config = dict(
    d_mlp=384,
    qk_norm=False,
    tie_embeddings=False,
    init='normal',
    init_std_qkv=0.058,
    beta2=0.99,
    warmup_steps=200,
    decay_fraction=1.0,
)
Each number is 500 + 40 x the weight over its row's rms, rounded and kept within 0 to 999. Layers, rows and columns count from 0. Numbers have three digits each. The size before them is the row's rms in percent of the matrix's.

# layer 3 attention value, 96x96, rms 0.236, rows 41-81, columns 0-95
128:557464492479427453520468549469464533500486484423512529534532517458466464454520503496493538526441533530483536492482451455541499472479500447468496440477468464531535544519540508454516478511581561490412528504449496533609525442527497425498464511514585529467577506461495513550485567453587495478
131:516551495504478538514556475457489451540489422487548546482470498539535480490471478518516449460518494478516564512395521592515518496508441537468480473507486529559448583488550467524473567539449553575505427529482475467470554518606484493503570444434485474538508495468490523503503476567516492452
126:488460558526506452534509486484546527526451496421399423463500508481515470499482449516478574496469535515467526562495493446488532513534519481513458516501409500506402424519553505552490476582564483443451486476481475483514447532505474577482467495488499461562510498535496486435523488488503602557
130:468455516503528466473547550527530527516464456497461448534556480454541461580491453491493486513571524506457510534499459474450508494557488518415483459510496504472588507452447557504563520502493466492596454458475474436546431501581517471494446538409523489538483492442476471506588487458485534499
130:583496492506433559483494530535442547535440515429447492521508577581502511571467449503554526488502432473547507504527469488503439547538511493496444562448555520458501526536471500485523424546444520532459514515409502543506523481537549498529516471488471496532452431515492592513497441456485518467
144:532471512411495515530459501511449507554589524458476509502469482471491550471450543566444508527558517539442451465383548492514498405516496524529469501528503517473536428515453456505505462482501499503442425510509515434513585468521564522540489491519449546568470525454522470475517498534492565533
123:447523473441468564494599565467448503471470533498424531458485516496463509538519565478516511547462544502484531439500488462472525568473398481524505435471501512558464575539484496508502511513461449498481513490454494507418481462523475499509469516473482438489541547480604519441486542504396503498
117:479512520437514380560465515526463511586513495494516472479491506504514495505496523464412406450491431529481501539477475522534529525496462478517478539552528556525452554433483477464509576495496483551502472499546528449468444477499457544465477476558508490435476486465502504559506551539601539423
133:501529519447489532582496568483447425452567516500478551510515537474520486502564520474488432500481462479496487416576461512446446604541546533532533471500506481499537477472515423519466589529465476482469497479474512482548462462494510481440523508481509504422518501568466460401526460481450506476
135:452540453501501522495537486508508472491472456509534511482548470523523522485517490481389572475460535507509518570544504526478459486528548454449471440477485552452497537557510482447433556490504458517526494510513422448412499523538544481468595630542553473573504524459501529467495491504448527513
122:511483487519465532511563529491503549473540457487428517526521503473524535566488523547392547506540543455541505531462476531566483599463452493546515499518559481561550475515549484467489566500561468446523503488529457418524476548510498536518457502591455527466469449404507492501537493449483500446
141:477500535466495496581550476499526429502480546504532492487477472555444459497536504506536436491528485489528525501527417474491514488561475470546465468496480598513569530489580464506552404490464504579534415485474471540518512511491499408468432532522485541482525560502519495545435409497527529483
136:495520548500471541447510517508444473489481559504510564471540481476468450505529453491464502497477487538425530483543516486470532539559543527469529543476528494496580528457527569472516467483517410528455599441497557466526576467528444616465474469505474565466521508515480480558575475485510429497
130:510581523517496394525501449541428510531437500498453512487463499532601501479473460493521527565532471515507459488484500522495511554595522478561597487493465476522578534525533436456545452531509476446553460462458476488504441485548560534503483492544540485466439488521453580473498520506502492523
136:525522535512491481462612476520413512425494496497508510440447431520417495527519481479498516558506433474459470484483491474477537464551510503462530531513495478542574450497483513495510497397465487424551516579504488500475491580603479448528506517548479498549498517485470487455439441491493510438
118:490457577450522511467566546481576542470492596522514487481450494460549523470498545448531542500452576518458512476473483554466488525488405525438504474518540488463479545441565563500517413487513502519528487493476559514500470481537529551547512494546513452491491528549549434394504486454511469517
128:496534496527430478481516540528567502455452439461481478537501430535505501459573595460442484476493477434462531479485570544495535530519566523515514505437534479500500466508576521489575489548506441555472546465496477451517505425479528526476449461582492553563505451544519566533492522556479474527
128:510475497490488488546449474538422603455425539525475546449514539525506452460466499550539445493551553522467464523571502490568532523404522534504534524450514463463481486465469491587535526515478458535406513571486462500445485516499509537504457527524514477561479529514551514498477519428493477578
135:506536526496563496486479538502466487592508436512552455469481516521508503476512519549557471519475514432561504502536537508475459476510442568497480429461512433443563516481598518537495475502424510471543563512505404518506489475492442467522531506483503508473471487512483440559631464439516505537
135:465507446549540545461479496519530499476548467392485530467480550455514466495538528567497505497460466578520518498462499459561527464511517530502505518553577434485528514463550516484453447477486541445466525501494474519553559535533481519512586424447498440461431448552472431467451500565480475542
134:533467465507465519530445580426469518512421537556519486476558559511449527500507499500495444591527516506494496477514470501463528514473489420545462497402468495514500430517436445482493457475504521434487513495580568500362511538486502476489492528477533449501506454509473507544524489511546428495
130:469514515456517455471523510549474502586538479531453515504464480493449566516506500419486533433476463429432478489516507542479488483549488472475425580484469468551491562444492477456506505485513456503490485599477554535519483476482471556494518529436477460514545437577400518542539486493574496451
132:491490484435454487522501577496544482483556443464513464474555543449432535448472469498557540552487545556534566511489448581517584569492513471496430529525473462513510461445560449511524580555518422477481499513542518526513446461497488424506461455524431488524506454525444481533511495492472508484
094:381535437584516454522491519468490494513514452538520458418500528522557532483469557466468501541494434432543483518544522521464461430489473537505446484523616526491518533536459525512518567552512467553524518455522524465581540457464524490517525470507474519520526532541482492532529458466417526485
090:513574514530463522525490538484507519420527495493513503469543516636481461569485437481472474476500567502510478517547473435522453445485484465501493511505518485497499505571552419505537602526430502515474494491507482485543521509519559546476470508473475503506416549558545563412492551454476479452
087:531497488506502514466466535559529545519461492528517526497502455454499585545526495438487540512503510535392462519507468485479517486513501594577463449553467487517439568447547435479543538391522486477492494506519447455548482528476500531402547508536481456470565473502576507499479484563538478498
083:525533490489504425458539524496514452566515496559523487430511528456469506581502530483428532497559544530488477416472473511519486527532414510482487561525427489505421517530571482536449512501500582480495466484486489526487604409419500441429507499495532481463500467517467544527521524477521462515
102:476519529458488555466512589509476585532470473495486494531515488504540558406480508449533557500426500535436428523476509522490525527499467522519478472474546485450482506442534518500528430414531524571488482525521509421395492520524505514447531415547507515522520477421513462492500443514540469449
093:531500498491482505453408438604458497504499481502566438522485501494458506457475440588482507520479488525466477553500539567517506490540494447499437491432403526501470510480569493603523557491524475531520475457507525514533480499504466480432503520555566482443464445500506515460487484429538455558
089:560506467572457487481534490492439521467472485533487452475522495483511485432512468404463548548518521426434463478501500466563522463565487546490512481497479552497511524423498449549582514441491570483530515448608536528458540467504488549496391498527527474507539512449466505500576487494480502493
083:441501457468511457506485449560518542474517535515486523436521532445448450590530469528457522604428534510499419483496528494473531579491449517505478506423503546481513496513543484493569556485426482471440456529504504481550457473448462502470512471544534485515437433477520547504508576458546510544
082:500502495495536492496534519544520544560561561508476524481492598514534531517534550452457559497511517551454492530432569494441481473511508477542477493452511528443480500539527509524463584469491457381535487417443511568536511426458466505508510524508481469466463551462486489440588447538514481478
086:472539563534443586501523501534484492566518490534494445574436500474585524507547504529432532510448518515497458490431503558518540503483468499478551478535520590513504499541499476453504538441586539498572528549467541452481502471437505500452520536528524430576460475510508516519482531445423478478
082:490467520504485470456433565455496498505479381496551495436435509536565502390504505475483508541466460493496490490501593459484558570519514478493541531556487442562522471578526495529524490503510491506460442502461568477473535516546435522482425457501477530497541481491532441517485462501452509427
101:545488524452520511548500500462513483559492468524459541478471497491523412451586521606546536516477533474502437510478527511453472546539555454523491488499476482465526516490511503570561529511508455404455530456578530497511404515429565465498431452437491459487517479467526460563463468502497479506
090:523513523507535486491553545470481539455481487506516484435450516563463512557522478492438514546494496493587585467428534421509556416528502519549480531509494465495496469471503527516498480524480563434499457503528482471550482487549499463511616475547589497469557512496424550491482452545541429517
083:478541432495517488468464535520568533475525416540569542503511472510485474446587557483474558454495530482456467496470470551500537506498522535519477493623525563489542543499491413499535434548503502526527521526400469494526441486507500550417527471501516521528445503516547419475507448516492520504
093:506456572520528477456480563469563489520499420542532460492502416438520465510523493504519451455449527422506489481526534457592482486478480495518457517499469524460549509569489565461506576544473563452517504465580472614502503501453494520505529574522462445522509477522498523433487477486477510440
095:519528479526449543541502526443514567451485548497560483539476480439537497534490499503489490484507478454532444482542494545500493473574571510475525569535515471500557487489453534536492479491472481386471459433430527473471492522507536395435506503529574501531518473482410482474595470468492458446
092:517482503495542509503431551520567510480533498529494433525487522405412446449532552499476566484440485464501506540475491535558486512468469537414471466500518461488480535443510488509500522502553549481442546457500498579452503488553474534539515416467526427582512524521560576459462543484494535530
089:415570477485475483502529467494535470536475467465470502536511461581515481457550485511432433449456519522583479441503428476505437466484460483502462587458493494561403528526471497453521483445517469547539500447486516542472508547487512486519496564502502398477509487534535508461583467464520546486
# layer 3 attention output (transposed), 96x96, rms 0.227, rows 41-80, columns 0-95
125:523530527549434513462459460465446510487475514481447570551520532418496515479506460486456562604475481493416498494517490486534482466490439502473475485393535504486518548536490419478483527466523494465495496474573512473395531439522504525531456480517500511485510534450472513456551570418546463501
122:507464531552544450474498535396494507509475493443493445461462491493462523412438479526513485487586489494579562457504419580408480481482535490557535472538453504475504499464447513517457540560467510482485567504468525482450524468462573483536447475449543462479566500523444481508534530516496495490
120:451548498541550518512515436487513464476500556527493453495478534502507493491501483503510534521409521497465544465507509459534554546525451546471410504541518513399434554453559475584432488537543528487523413471532452523476564539564505546440479478495449460462459559523472485474506510545554518454
126:428461502536519490485491566542548549495541505489519497531541536541584499572490414522484497466486561516480457458505473528535409531472508517472479470503515473421471542510440508443468449544452445447498403441455472487460471475511463485489531458456534463471470532523520569462461554513499411510
131:479450536512494537538620456432484540454474502469457555536479534551508496569424456488432461496500469458533524533469478406427512493520531519503430533480504441474486522474466506512508481513485489547573523464563524460466518466435454447532527546466518467447505428466501509577532474495549502512
136:521496491504460508470500473460597447592545552507562450487420609516468489552533474550535525493525492497487494398507551446519517509472506516506494534559498506525560458492508520504532511471412486454525526468541539513438505479504508448439449474561556477563439507511457526543542462508481518453
116:561544439486529516463547606475449544492519520519454428471495527515464458542449487547491496493516503486539494537463484454495570453450481463453573463474597570545504553481459518463464527588536562558506537489490486448505489527494502534516471543455551496553515444494508450531477502559539550465
110:594505512500521503451429523512523483504458525474464494474478595479546534428555458498547557429633458511491471484475549546507532512513514458564508605540494545450519513472491485450453514489509461514428546486500466550462528456528506525515550482524472519470455552494440464529520483529468512540
120:541449472453505489455478575583581507496539487458512513502494464522539450505476516476505484451438427502513499505562428522492506462502475433466504535449526580496488492454510454470482490496510509570535526480536517475492571542491431557425496437521552462538522389559529432512519500523454527537
126:481508466538539482392512518509500515494521474493553472377566512473503529536427539488464482453508504550540525569591520457497473467506575464485485486474454536476483493490545434476494550551406512531419476443509526544540536493569567548477485531487447511516499529495574488501539506522501516476
116:475453469462523507457515524484578484526534472494500504458563552509489465481456481593539468512527516549505411447537487508536464530449535556572476485502536487406473549521614491476527507516574520507469576481589497516475495557474474517487532489523461520543492479467565472566441516550506464483
133:505508527560476459520511509582437453483563545517484564521524493533477475520469479520513520546560477502515481469522526533527484523595508447562524537438521624525511514600484503483469500524459462473482473523442448498493579533467510465540519538510499504465560468544423500572541452451560487479
133:475462470485428520591472580500455486445501589474499440513526489460586458484550484469545552526504508522438499540539546487515456534479476502481476520468500462553444548527448544482451484487508523527513512496480492470463467521565509454530527445516492521619535416462574470540552464524465488514
121:500510503561492519518532401571466554524492499458478520433491535582544539530491510475483517474586514575534449544495365469513491493520444465496533566483487532491485466511549458481448468457529507568573491445526481528468575511528475484539543520534510463514419519471502477453478503508536458514
122:497503471496530497495447470551472505455488430481502497464489504552494463539473531530463398505539422538516477480561461557477450529377511508508490523465513439605470493549463458500523462558450505488526498413475491544505510567557468445601502548478494509532532566504499496495453492477487529520
108:489555514479479527446509485535419505470536563521490477523491555474486454503506552506564515485466504491482431518422534506530509518495450463428596514538526548530423509476493494450470493533589480457561517540431491479485446548517503507508423467461497431479550450471487407467457502537581507499
119:480510487553519438576534559492505509449514526491484467456504491519501493490530551503508562509494569467561423424479504497479527456487507505503409521454460480537424486534594466607471495489490462501502554477551456530529556475529506476567560488539514537509543450434507410485526535459466486539
118:606485409510528542574496498503505566483533466512578495470405469435456501583516446537512550447489536517533477516445559512501514584503493482449536559481506450457469515478463482559512483562544521484540479479526534431566534483527512512526515522545487505466464480501467530491420481489553526507
129:513505554503557502511416521556430485513525548500492528524515469490524499488510497536537435544451586561562474543497527549493403552478498450434538501534411483489515437572482478533495516525473489499504514575505486512475511458507437488481525503467554494460502487575540577561544554530582485487
121:483444524471524470502476497488481382527462493473450486540479430469517548498522498496493455519463429528547518544479428426555525540427448502466425463530538480541532500488480519490549494464477493517548491542558527460472552493489539438530426451485520509522495487534587482471517600480419518537
126:593525514509448513571443525465429495510467440527569495450535524507550469534504446480522446487500531452540505522570561513453531465548447474563438518481610463487528457515507490474545483432535530553510454527499518483519438527475502576513519575462508517507416517517532558484509491490490538528
121:450526496520478534494490493531488522503494506475459487505466575496520555442520485478420483453537417445494507553483545532505458576476484531500404506547489424545505497484422505478498499468566413532438594487474497504500449532546466563478536477442519493430488523564465447513554446513481548524
135:455543467524517461527570533515543515496531382474500482523501484496540443448524487570496453541529549464478508414511557515506501513491457471484485521460575507473466518554531484475531532514561466489514556503536463486461550505421538606516548438455489439479481561570520523530533507510470569546
100:581474523487454489511415456448515520540496485517544514530464480495481484440527515561621500506527566489455504522435470514548506550587507448501541530513455560474443482483522494507506534547573554530520453503496496422465552496465466493487490490561557512513527492435458537456535452509474466411
090:487504470397500558504572513491573507519519538490450516534451483443483545488589571486562506464500538521511527538495501455481516505501481480512432504513530546475510581514419547500479518518535516493526559603457578523518562529515545476582495490535559530497530492494486439562460447504487559488
088:436468535550528461471532507536472443498505554506527504499476517542513389518512498558510399549558513485548467582547569542565466550482468480532529529503512457498532467492398522487539481599456440496487534549483457555483481510525509474575465464501470538553507477505477523550481526493549496503
083:451443570483527429503520491534484542513464429525544518536506485522523501458446484569528484482487478518460421504525545558461496508471481440593470516572561542445520556457463524543440536497520459500481511452542536496482461609484522452415529449530467546464516516529523529533556488479544498465
089:520529574534468491474477517464455508568519515505466456455473507495463481610531518529447441482609464466578460537553456495462500578430484475521580478472447459547496503498459565518484504515469490499535522487462506516502461454430447497525511537475487473423462505549499583482526524534502527556
093:519498462555497487490497457475508506501506436520552512439506466517525510447456505446484499604547480479576548550494506500449461527384516426472521552476515481472449529451514457463422527463474452504507531529452473501439607511509523547484442508467446474548468577548479517477543464464501531496
088:486466558447513506501503459521555539537541506468524540477456579531496518450446537571463461562506574516466547529367500503510437560543489486492496510578502418504509528559529563452521481552538524475543501534449476489557482518465499488434532475531494481529483489584544534486563522494498484525
083:528475541560550477471519558505479559533476493548487536475476504534601511410451528440498468440449446517526582468444530469515486468578514492573487477448520577559515527506472517477496546560472505483544513511444495478472472541517517479474508491409515508472557505561463462508415484521519563510
086:506521488407578415489403536460531488460397467527504501539496450499532531484533434423535446504468476469544494521455450487507488506483503508466455458470498453471566520509452595500473500506486505513522473522542476447508461537506541481414438484472526502495543548569495553456469537489475451470
093:539459517456437473491511587414533541489404471462458496520504543535508501470511553504538490486567494474510478505473494496517466536535550519509515514494525398502416482536569447601447534508474465481448467471491495502457507495555549517538515516501480507443466446476498438545570431484556447535
086:480586522524488536494540429530557509487455504412504479488460491555551442574461458470533468547528537491504449472459422442519507470477573491492551513531528515436527483457449529473503523486515484522547456433468564482535475589502570485538531590542492462569490527501449494481522545496489530531
100:432525509557551483471511513552444526481427526519509517508454599526480539538493457473437486457504475517511508558470428456530500491495437465451481530478470538581496544504486472463482459485530505589514452526490488537537540515593498489457539595550487493519476463566463482470496557576553480451
091:496519496456498535538480477490554484416496490453474485495512484390512509507508498489523515524515491452444494493494535511546467512544515509532475500482480538516469490457498578455504500535518494585440539487506491509476442567502467624404453527466453504528541453471562491531547526574431616486
085:532490507503468559494516576468465522554499535489508549502528565492553474607488432512515416540530534594471429566559445419488507513608487442476499485453552555484529540534500493480538508521459508548476477509513468480518541528528499504536462508566510549533524544480504526530527478445534551500
095:507555488456480518595505446531460501512430529494480466479488504545501565473468491483527549509474538561484510501469491607482437546534495477426504530479503434477507492521446510499468481460475459561462475406442443496496535508549491489476478464480556584478506481518442466574567477536416504443
104:466535537503528483473492485537540373469561548533482546518541459591487504511464554482479408504443508459456519532542439454508483558527502459564491474487463502435451507558532462549443509485485535510491493526533480478532542486484511487526491506481496537547479509587608516484539582498478534451
104:413550521512474492578483468559500557540538416469534534533526505535502502525510503445483498540544497473500560452558514506451471472590499461475516458418524480526528429517482470502469450518463470508504518472457489496515472466478447467524546557575505502455502486562419576539540419457523524439
# layer 3 attention query, 96x96, rms 0.225, rows 64-95, columns 0-95
113:510485554533426535462587473507543533485533533493479515509482595594524534574486572459463558461497433491454529457503514482537482438512516518485550552460457525501516451512497501524508521493453495458535444510547547485494466397532441461469501537524539522549520494500512571554518465459516415467
095:473568495478516517436507463526518451591551540462473517547488541456509444439537565543572507460527542558484524389454496491492491499483441488471510541508559528509434502451475449511440507521537468514576572491549546491496554480464570485411496525473449490504505535485512443520540538512527518491
100:505396519490522437445511464428505540473466483487510482554502522557477494530504422551479437483475448400502499498546543513527550473480542480523550494523465500465517427496532497567493529525522508474524435500516498474514440457503434472528446451541525417492397434543544540477554514478489477540
093:504559497478526474462472491550547416488491486520528453425528489502479433428512521640496499498573524493468485483517429494549444536520478464513542509507521565486457530515470503425490446499493527491527514457445514504431467522419623534481475479509481536505537507527490491484458455554488535546
100:533507490497614511467450473509495481548462537504480518535496509407522485440527527567509522506494497576546426543511519498451474552562510397604474450503575541468557499477507477500468515531530504544471535485484501495530525493492455490454497456449464482523507499573501397568445517492518507515
088:507405444483480521534478464410525552436444472464520458513510470579510486483504486524479443476504501476516468517521504522473487443504529554521478471492515421548538429504566465552496616514536573560511519454551492468498446566495505535569519486522531440521447447538529514442526469476536477498
096:482474466533517564490473492545527505510546531473501510492491510398491512518539517491439486479488512489449572577507559448517512425470517552463485464507468495474462508454494505481482506448509478505489477497529533567441497519578473506510546506500444555431405513481540622431396466507525547457
102:516457505492458496586537531449435530382524433430537465517447489538517541525475494430493464462515568413496552442507536482516509446460504546457529510467477459506474469547505497536519520484484493520572494461547520492527457481524501560515503556523555441481452453517580567518501487508497437548
105:475588485463470518511541456471521502450539465531512517406466533554444496541369537459528538476471492555535536470480468508498499506439488488434484548495456519512461499464466518483514442562465533443538520468472528376513486535550532541538469505496538454611489518504513510527530472512479499482
111:383508528474438489508492479445520502491516434458456515486523488510557541500459467407557451512496483530441485483444557469478493477521436496499463455478431555467540481474525441505526529488553511494451525492522497483478479556636504458522443453491553539506500537545514508459532470524441441446
109:535543550518509496486446534477453442476514447458464493481455520491521505456559561452517493389519550450501541563484442433466493518567491501600481528520491528484529518460408510491503466534521431529486540521433555506463506585490525451397503503481486473452497561516519465502472492542473484476
097:511456491497515449575522497454537478468463407495482454580498460566531455560539454538533429510555528412514527468529484510462544461515503553558483523454468514471523419565525476549544539503451459487483478492536545540519530499472508508539390463506544487500457427510509516504525464458443528475
106:480531524434495527433558498484471514586482430518489459513489497497435533436436578459432534474502544498513520513530613473451505466514521573483500505436500485430468560499479441464522550494551540525456494523513500502466481418527495613487469482487506475539439513549497466513527544515494545503
108:480496513491495500492478481516488576530500505473450471556491526562464448492517575522586475427489533441536494429423514491502558548557477474515491553497462482591492409505518430541508514482462533478467537491551455473396480466503504487454524477499535499494528508503509429594501414530502524533
128:486546453508575443467527431509536536540477518481483491463457521520422469496533522590505533498490544431532428518515477468562488552508481519548491483497574547431425557483478523459512429452509582463502433488517540478560535477563445537492466529534500545500463491517456505435465469547533510462
122:548469530533498500531520556492414500515463420464477512528519487484471493450470491532458486516563481441548584513552562463526547537486442458491427458520555473576564517494548503406568521493530530520477512536473489475525497482433507545585552477496507477481533532571510429466521441509456475493
124:478540499563477488431508494481481466517588535508545387551410598516587516490522468470475535460481495448549525436542441528517518545484472541467482544504477479469526501475539525461493457510550493514528482507462497458483472478521472491477567505531466504487513511562433519614579478540502492486
113:539522462513518508504532446509430498472492473484459390529459462469520537411520480518510527481448438578536489495438463587521475444497529446467485539504568557451517548464478452493536554479509452551455474475530518405512509469520484453487491451504594496470506546578509515546507485538496475530
107:450534471525491511557514513522527522496571579461497507450498523471470485541476495571595545475475427436476488475569570569422466499636473475474532547509510508482506442494530531512476488520502514551479444565456540463467477520497478534459501479457559548474488496519559506483458521550474547481
099:584571509514545526489497598496477479489448527497460492405471446540535503523461506497507505512495532568573469519523507469496576453421533502473490490526501591498459463475504523537490506503481556469558486535483448481573514473501467481476558483483539460407462400501513514494542495575522541545
103:517493425476477465516568539504518479477533482551522526469487504475561515461495499545560493423441453498467465490501579523493531546601451522525436417487536508525491482523425529504455495516506491515539546501503618521460519468490472427468547525516572500513500512551478464486561441409467485519
108:515498487535489435430479461543465478532415458538467458462438563492450540534507497456477527570462452481469494492435493597480496500504508470545458531554591488550498523465480384518513560582469543513525494538460509472553520524424548473506475514473502542531522495534549437511529483526503487521
110:479466432528530503508464509467487578503521480480493503516503395471557492442439490551426517455516426555460496504482454523466496567472463448542509520458520485508509489500462529514470561499469528509450540419475502516562543485537526494456515552562447526549475385533486478527466505580519541570
095:494502492574522461460536486513551486528498585484485446523469475500448519549540558499486498594543501506515424471463503552482506427515561534476505535501484488451510487489504493477572485475473504521479504395476541451422504548550578474508500500494522435454591461444535450497595523486480463461
114:502500489485537455564514502568474490425525450517393531583532444464505469467409576464516463528509437467526463422529524499495480522490489468456498429541506537501479497442503495530493384572517447485468518529483502486458509498485517506506465516436475531513592501493455494476473518494576494552
125:489514485449540524525498522503443490477498419506494502504483453424494478471599466469527426537533470468494532501476500517463544553507496463473483529460455519509480597575496568464498486419518599510484482515491483525476539566464484508508430538545427510530542474579459455492528558534516572553
116:505456531513506435433509508464451524526496468528547453436480447515463549516435525546526489474508496489542483501557508515465553558445524477469475443529450471533559463479381439584529471498385474525483503469485544565539483519502541524507505457473482486430475503479484512495423441532561487524
108:500508510500476544585561459462498548519510464482551507435516441454525533496469463542540438536436574502507496491520541525485435502517537489432489573474451490471479557491456446502544526556562539476492496484523509478623484469472521497584528504578475548504431503495545464454482513458541433502
110:457495485439510508551552517450613524526492484430568508523527496512549542478576472435497586478538514467466505474486522517453569494507532492505424542455516489491441547414515524510496445447505484549554498524498531521521535458496506531500584458527480529401526499478478591489515470531471530523
118:411486495491547537493502512547639455477477526425575477492488508507549504503478590513448459513573552563506478450522531504475410504470527449470492520462504465461545485527513519518532504501419503520548524561514440461511572506532466519482533509484491490531552426492535473492460532515501454560
120:550535475517502482499520491544588452463603491489442501507514442477363501456530512524525523522497503550509564435502510486486493514491523484513519442490481482460539490542536518514511546471525554447530495544467480491485568456478506513425531517490590506537537442578471524554412554500535478554
118:465465513503574461540517501526534491506464521516463469494511485529495438491432580504547481545462514584498451518521527507555530479601501455444490479471584509491489490639486562445418448478467527455517442510567474511489497515528536488487468416526430506530448511542471492476496500475501524495
# layer 3 attention key, 96x96, rms 0.23, rows 64-95, columns 0-95
106:477548465479519469517475484527515444537433492544495501503584550476478520509430418483481509514487409487533492460444482466494516553439472511527473487500467444499532500432482559513508446428495551536534503544461532531472446521448473561486554577573521457544457510448446493552459477408523487464
077:551438523488606477551567553472455505505494462494513432459546467519529519543584451493481522426547495465526490540528573484542540484528494474523554550497398513464489524509464452521440467495495418471437431502485502482450536505531512429494536474538474518481559532513545475494540522538459468537
100:484578523453467401459501497491516488495567499612453539525569497476499531516485416507491485502522458538451501511477414485445541532540516514503476459463508478488510523439471501447515443471422508529513502568487609511492495478487511480462523482538557460448496473483497444563483500449589511461
081:459468509471440545463542529472530582546514441505495489496469499519478483476521478475519477540467502521561524533536522500499485549516420463521491534539537527525552454530455395570426462535462439489458460546402534534510510477546447545552512434480465520524504529540432578570519506458516516532
102:543531489526562477452464524512584535540481468496445561475466583461487412592463553496418445498487511477470568488534537470542506502458527521506498490498521523521478514497449493554512497456497448507454485518476554526499452558505457534581488496419445544505544473514439602486496513536533529533
094:522512553451524494417505467526496467529435483520509516517574561450431519556495510510492524534491368507474396475536429482496515537528517558527533470545544456538542484527477530547533495453508598467575462534500527538515458472519453510508473481587497465500540533517514494546514507519558513473
112:509517390543500488527536592499475513472477576542506533466517440563551530489462419526508458460502501440492459526431541478493478463480494519434516481456450503456540467565533462467511508460524495501480491525564519476611493513512478463487513513518547531531477487457577484525380498465511473460
101:459500452487487464546493498494461484471428529505513413531521554489489573555484459512454527469514477596508447489525531463458573433511519549535515532504419446488499514452502533501551483421472546502496479469509494459571447541502501492496532497475498534468511451505519430518439521523510497348
097:496505430448490489468536472562490430642490530529525510502517548477555476503459505522471469434557511501546530528505431456493468562421530566456505575495492516503470518487452458470514470470471562463564509549467481503516515551437465495497447531505500532493501449545589482503452488539515447455
107:504489459487500485529597540469505458469486507488510512522374518494509505482495544543485438485517503441550530530460516463475512452437514517505479481461444568574449571537485475428551511484496482521482582446541517453526562515507476365528436452470493521485532517513524525491475431514523529479
129:476546459505507356455569463498505454438513480552560454551521562536529521522474510461457517505559503528519495520536520419479526500489503555540484456534455524532528475586538523508500446394475490502504473518537601500472507481544477492442461494464502506498515449459457478531498502551515504425
119:466527478516484466481549442542558454487548497568515518453524537522513499496416431480465481436530458507481485469474498518497518501519516500595539433500474500433572423474591481539504507484541446462464511576524603516485502430550483500575495514488497546519491471465465475553468509554535449463
125:521474505522476484594486575504519477517436531465467558427482495439534537477446501507490473496444533535449538489543536456485526502492490411457471594499452567450450468526496516550443507427457590502502482556481510496506460464512488497485464428522534524405439446516456481484539508498484460479
110:559510615449517465513520446547493444510551464432614542477488498490470443485467518562497469565562473487411530492510536525476473533526526451505473481491553481484519536516479509523471551482490520438440511457444502531560504571477449474508495524530498501518534465581496431490495579488503468547
120:548501441489416565500483491488537524487480509530487495554494514487549496532447433505461526443530538569533541564494522504511526493485487482536489441436519458522498516477437432579438448524468479513509441523384540515515467525516515502534545467536506576427536508475503516562473600500550539532
126:432529539541521494459519526464536496506456404452537536479521557523521613481444470511471454558573447594489499514488514498484478599531546517552479453442509473492493502561457481491551494505487487451536508548502448512448515474409522514476427458507510514461518495515536508490539541450475505434
119:512470459496442456519463457592586473522539537477534471474453587552472489483508503489423539470493549566498503482533462537479555497507494539552458511551547475529455573517517484470507482562482495595498540507529443536493516555405516494548522522482546418497510506473444454516529468472480493427
124:547507424480467489521523475547498517552460448383504446462484516559465525418523616512480504510470514537519459509523492475513493475435540555469568528540515465556491471507424453510545475505552496530418504597511534523542510488535423436500462451491506501519486546497506554505491498463512459511
105:469535495474558430532527440519545428517549484554468439501465497490542455547533462566465460496498477507540475524516481548459521498601565456494437486485446537464465515490520481555531507468554479527450489503410436428472405520435490505464516508509481516501498481569519494535499445466542485575
109:516537547560521502405458425482476484522497562515457492554514500441484501420470405490509460545543440511550605493517497423518537539490486549493502571517522527519493541512472517543492458532478514526472450537557517479491488551461477479445497533518502464586474533479525527572561545529565500477
110:535540492444499548458463493494433549533470514474506484507470433471556519477502549561504488466474503567483484563509486454513486541574476481502444492374489524479515527488537516433505499484526479543443526527501451481499502519488420513587432443467512411507579467522509496498527510615500480544
114:523600562525475467465480449513525484510537480490477478471395511538531479540554557499490544510464468472547575486443453443463544519458500479470511535571526484528544475520495489471456432453434467513543443521417501479547502396531500496501495494551518554552546549517474562452538466492474510501
118:565501480494500498476439545495489470556505489478492476479512546538503439503481468446545451491523498453545472508522499468512479496488470520446533452462542462531434506469464560448531520379557534446515573486543565435554402504525475532537560499544485482530553467560452518466512479434576540518
099:493495537479440427472562514551454463571501568430482472459513528527501526519607501441543500478472482512432495496498536457528547447444475587560517444566543498470531536471486492571503467503487513477522445470511525480448449483458546409509536502504500553498485527497497489498539551503527424566
118:456496520505487506486523544534546548509521500415477507520504469479503407516563430508470484472496510512489470594564521483491421482535567490545519484478451453430410453526512502484540515528481510491508482475484518465483522554466480509507573360522523496455494533434548502447539521529582501455
128:534549514495424479546549526499514483546491561553451498463521532571483562543413465558545501537480476538488484515502449510513573572566509479526510511439475482493492457417575492419474519438496525470528553542488529443468568518520488497555549454545475538513469517488471452508419503505488451458
121:513545490538449472461486540481542588499473454479526507509491569498494454442510461488552457503599570497564408463486543440522492440484519515494518552489496546430545558526519531507497527542530490426457531446441476445474451486500489534502552552500431525488558482492490515433435535545510456485
109:509526413467506569533517528465479517495476439519472466514579499515431458473576509496484515461464433540450486496521513481477432470523530521486465548461451457546509547529545487479539469522425576465520454489481558537521418468513460536476443515544483616512461459499554538512495508486581523472
108:515562500476460512502537484524515460477515516487547554507495490474532508418464448450474506500541456482532481468531447544485505499517450513490559552506461506471477521409473531518581488451529585511506506544509486454418465375491511507498518528480580484466558455505602409546488487477552478471
121:521534468571524513457509543450581522512524485484530450474541508534496489545511494498449462517475495431553510424467465525389467369510436526496518510548443518523514483500514528561564559479518500496502466448517452614466492540496498504528487448482493525555493462519553508462543567526520511513
126:434566474548534470453448516559478514527514551475477474427476538494443475571554403561486462510503534500518485492427543473500512483485501459488542475527535511532514488419525446471488570451614509467519532516489485471572563453421525505498439496488507464493511493534492501578504520545504556534
116:499524506460492541482498495539516461474512471541461555453495467484492474465493478499491471493508478493488526437459518525469504507524494519625477473471361528501565460537407528552513451482525488511516522496455561529542497600541393496534497512584506423489498542501485522467495529536537488423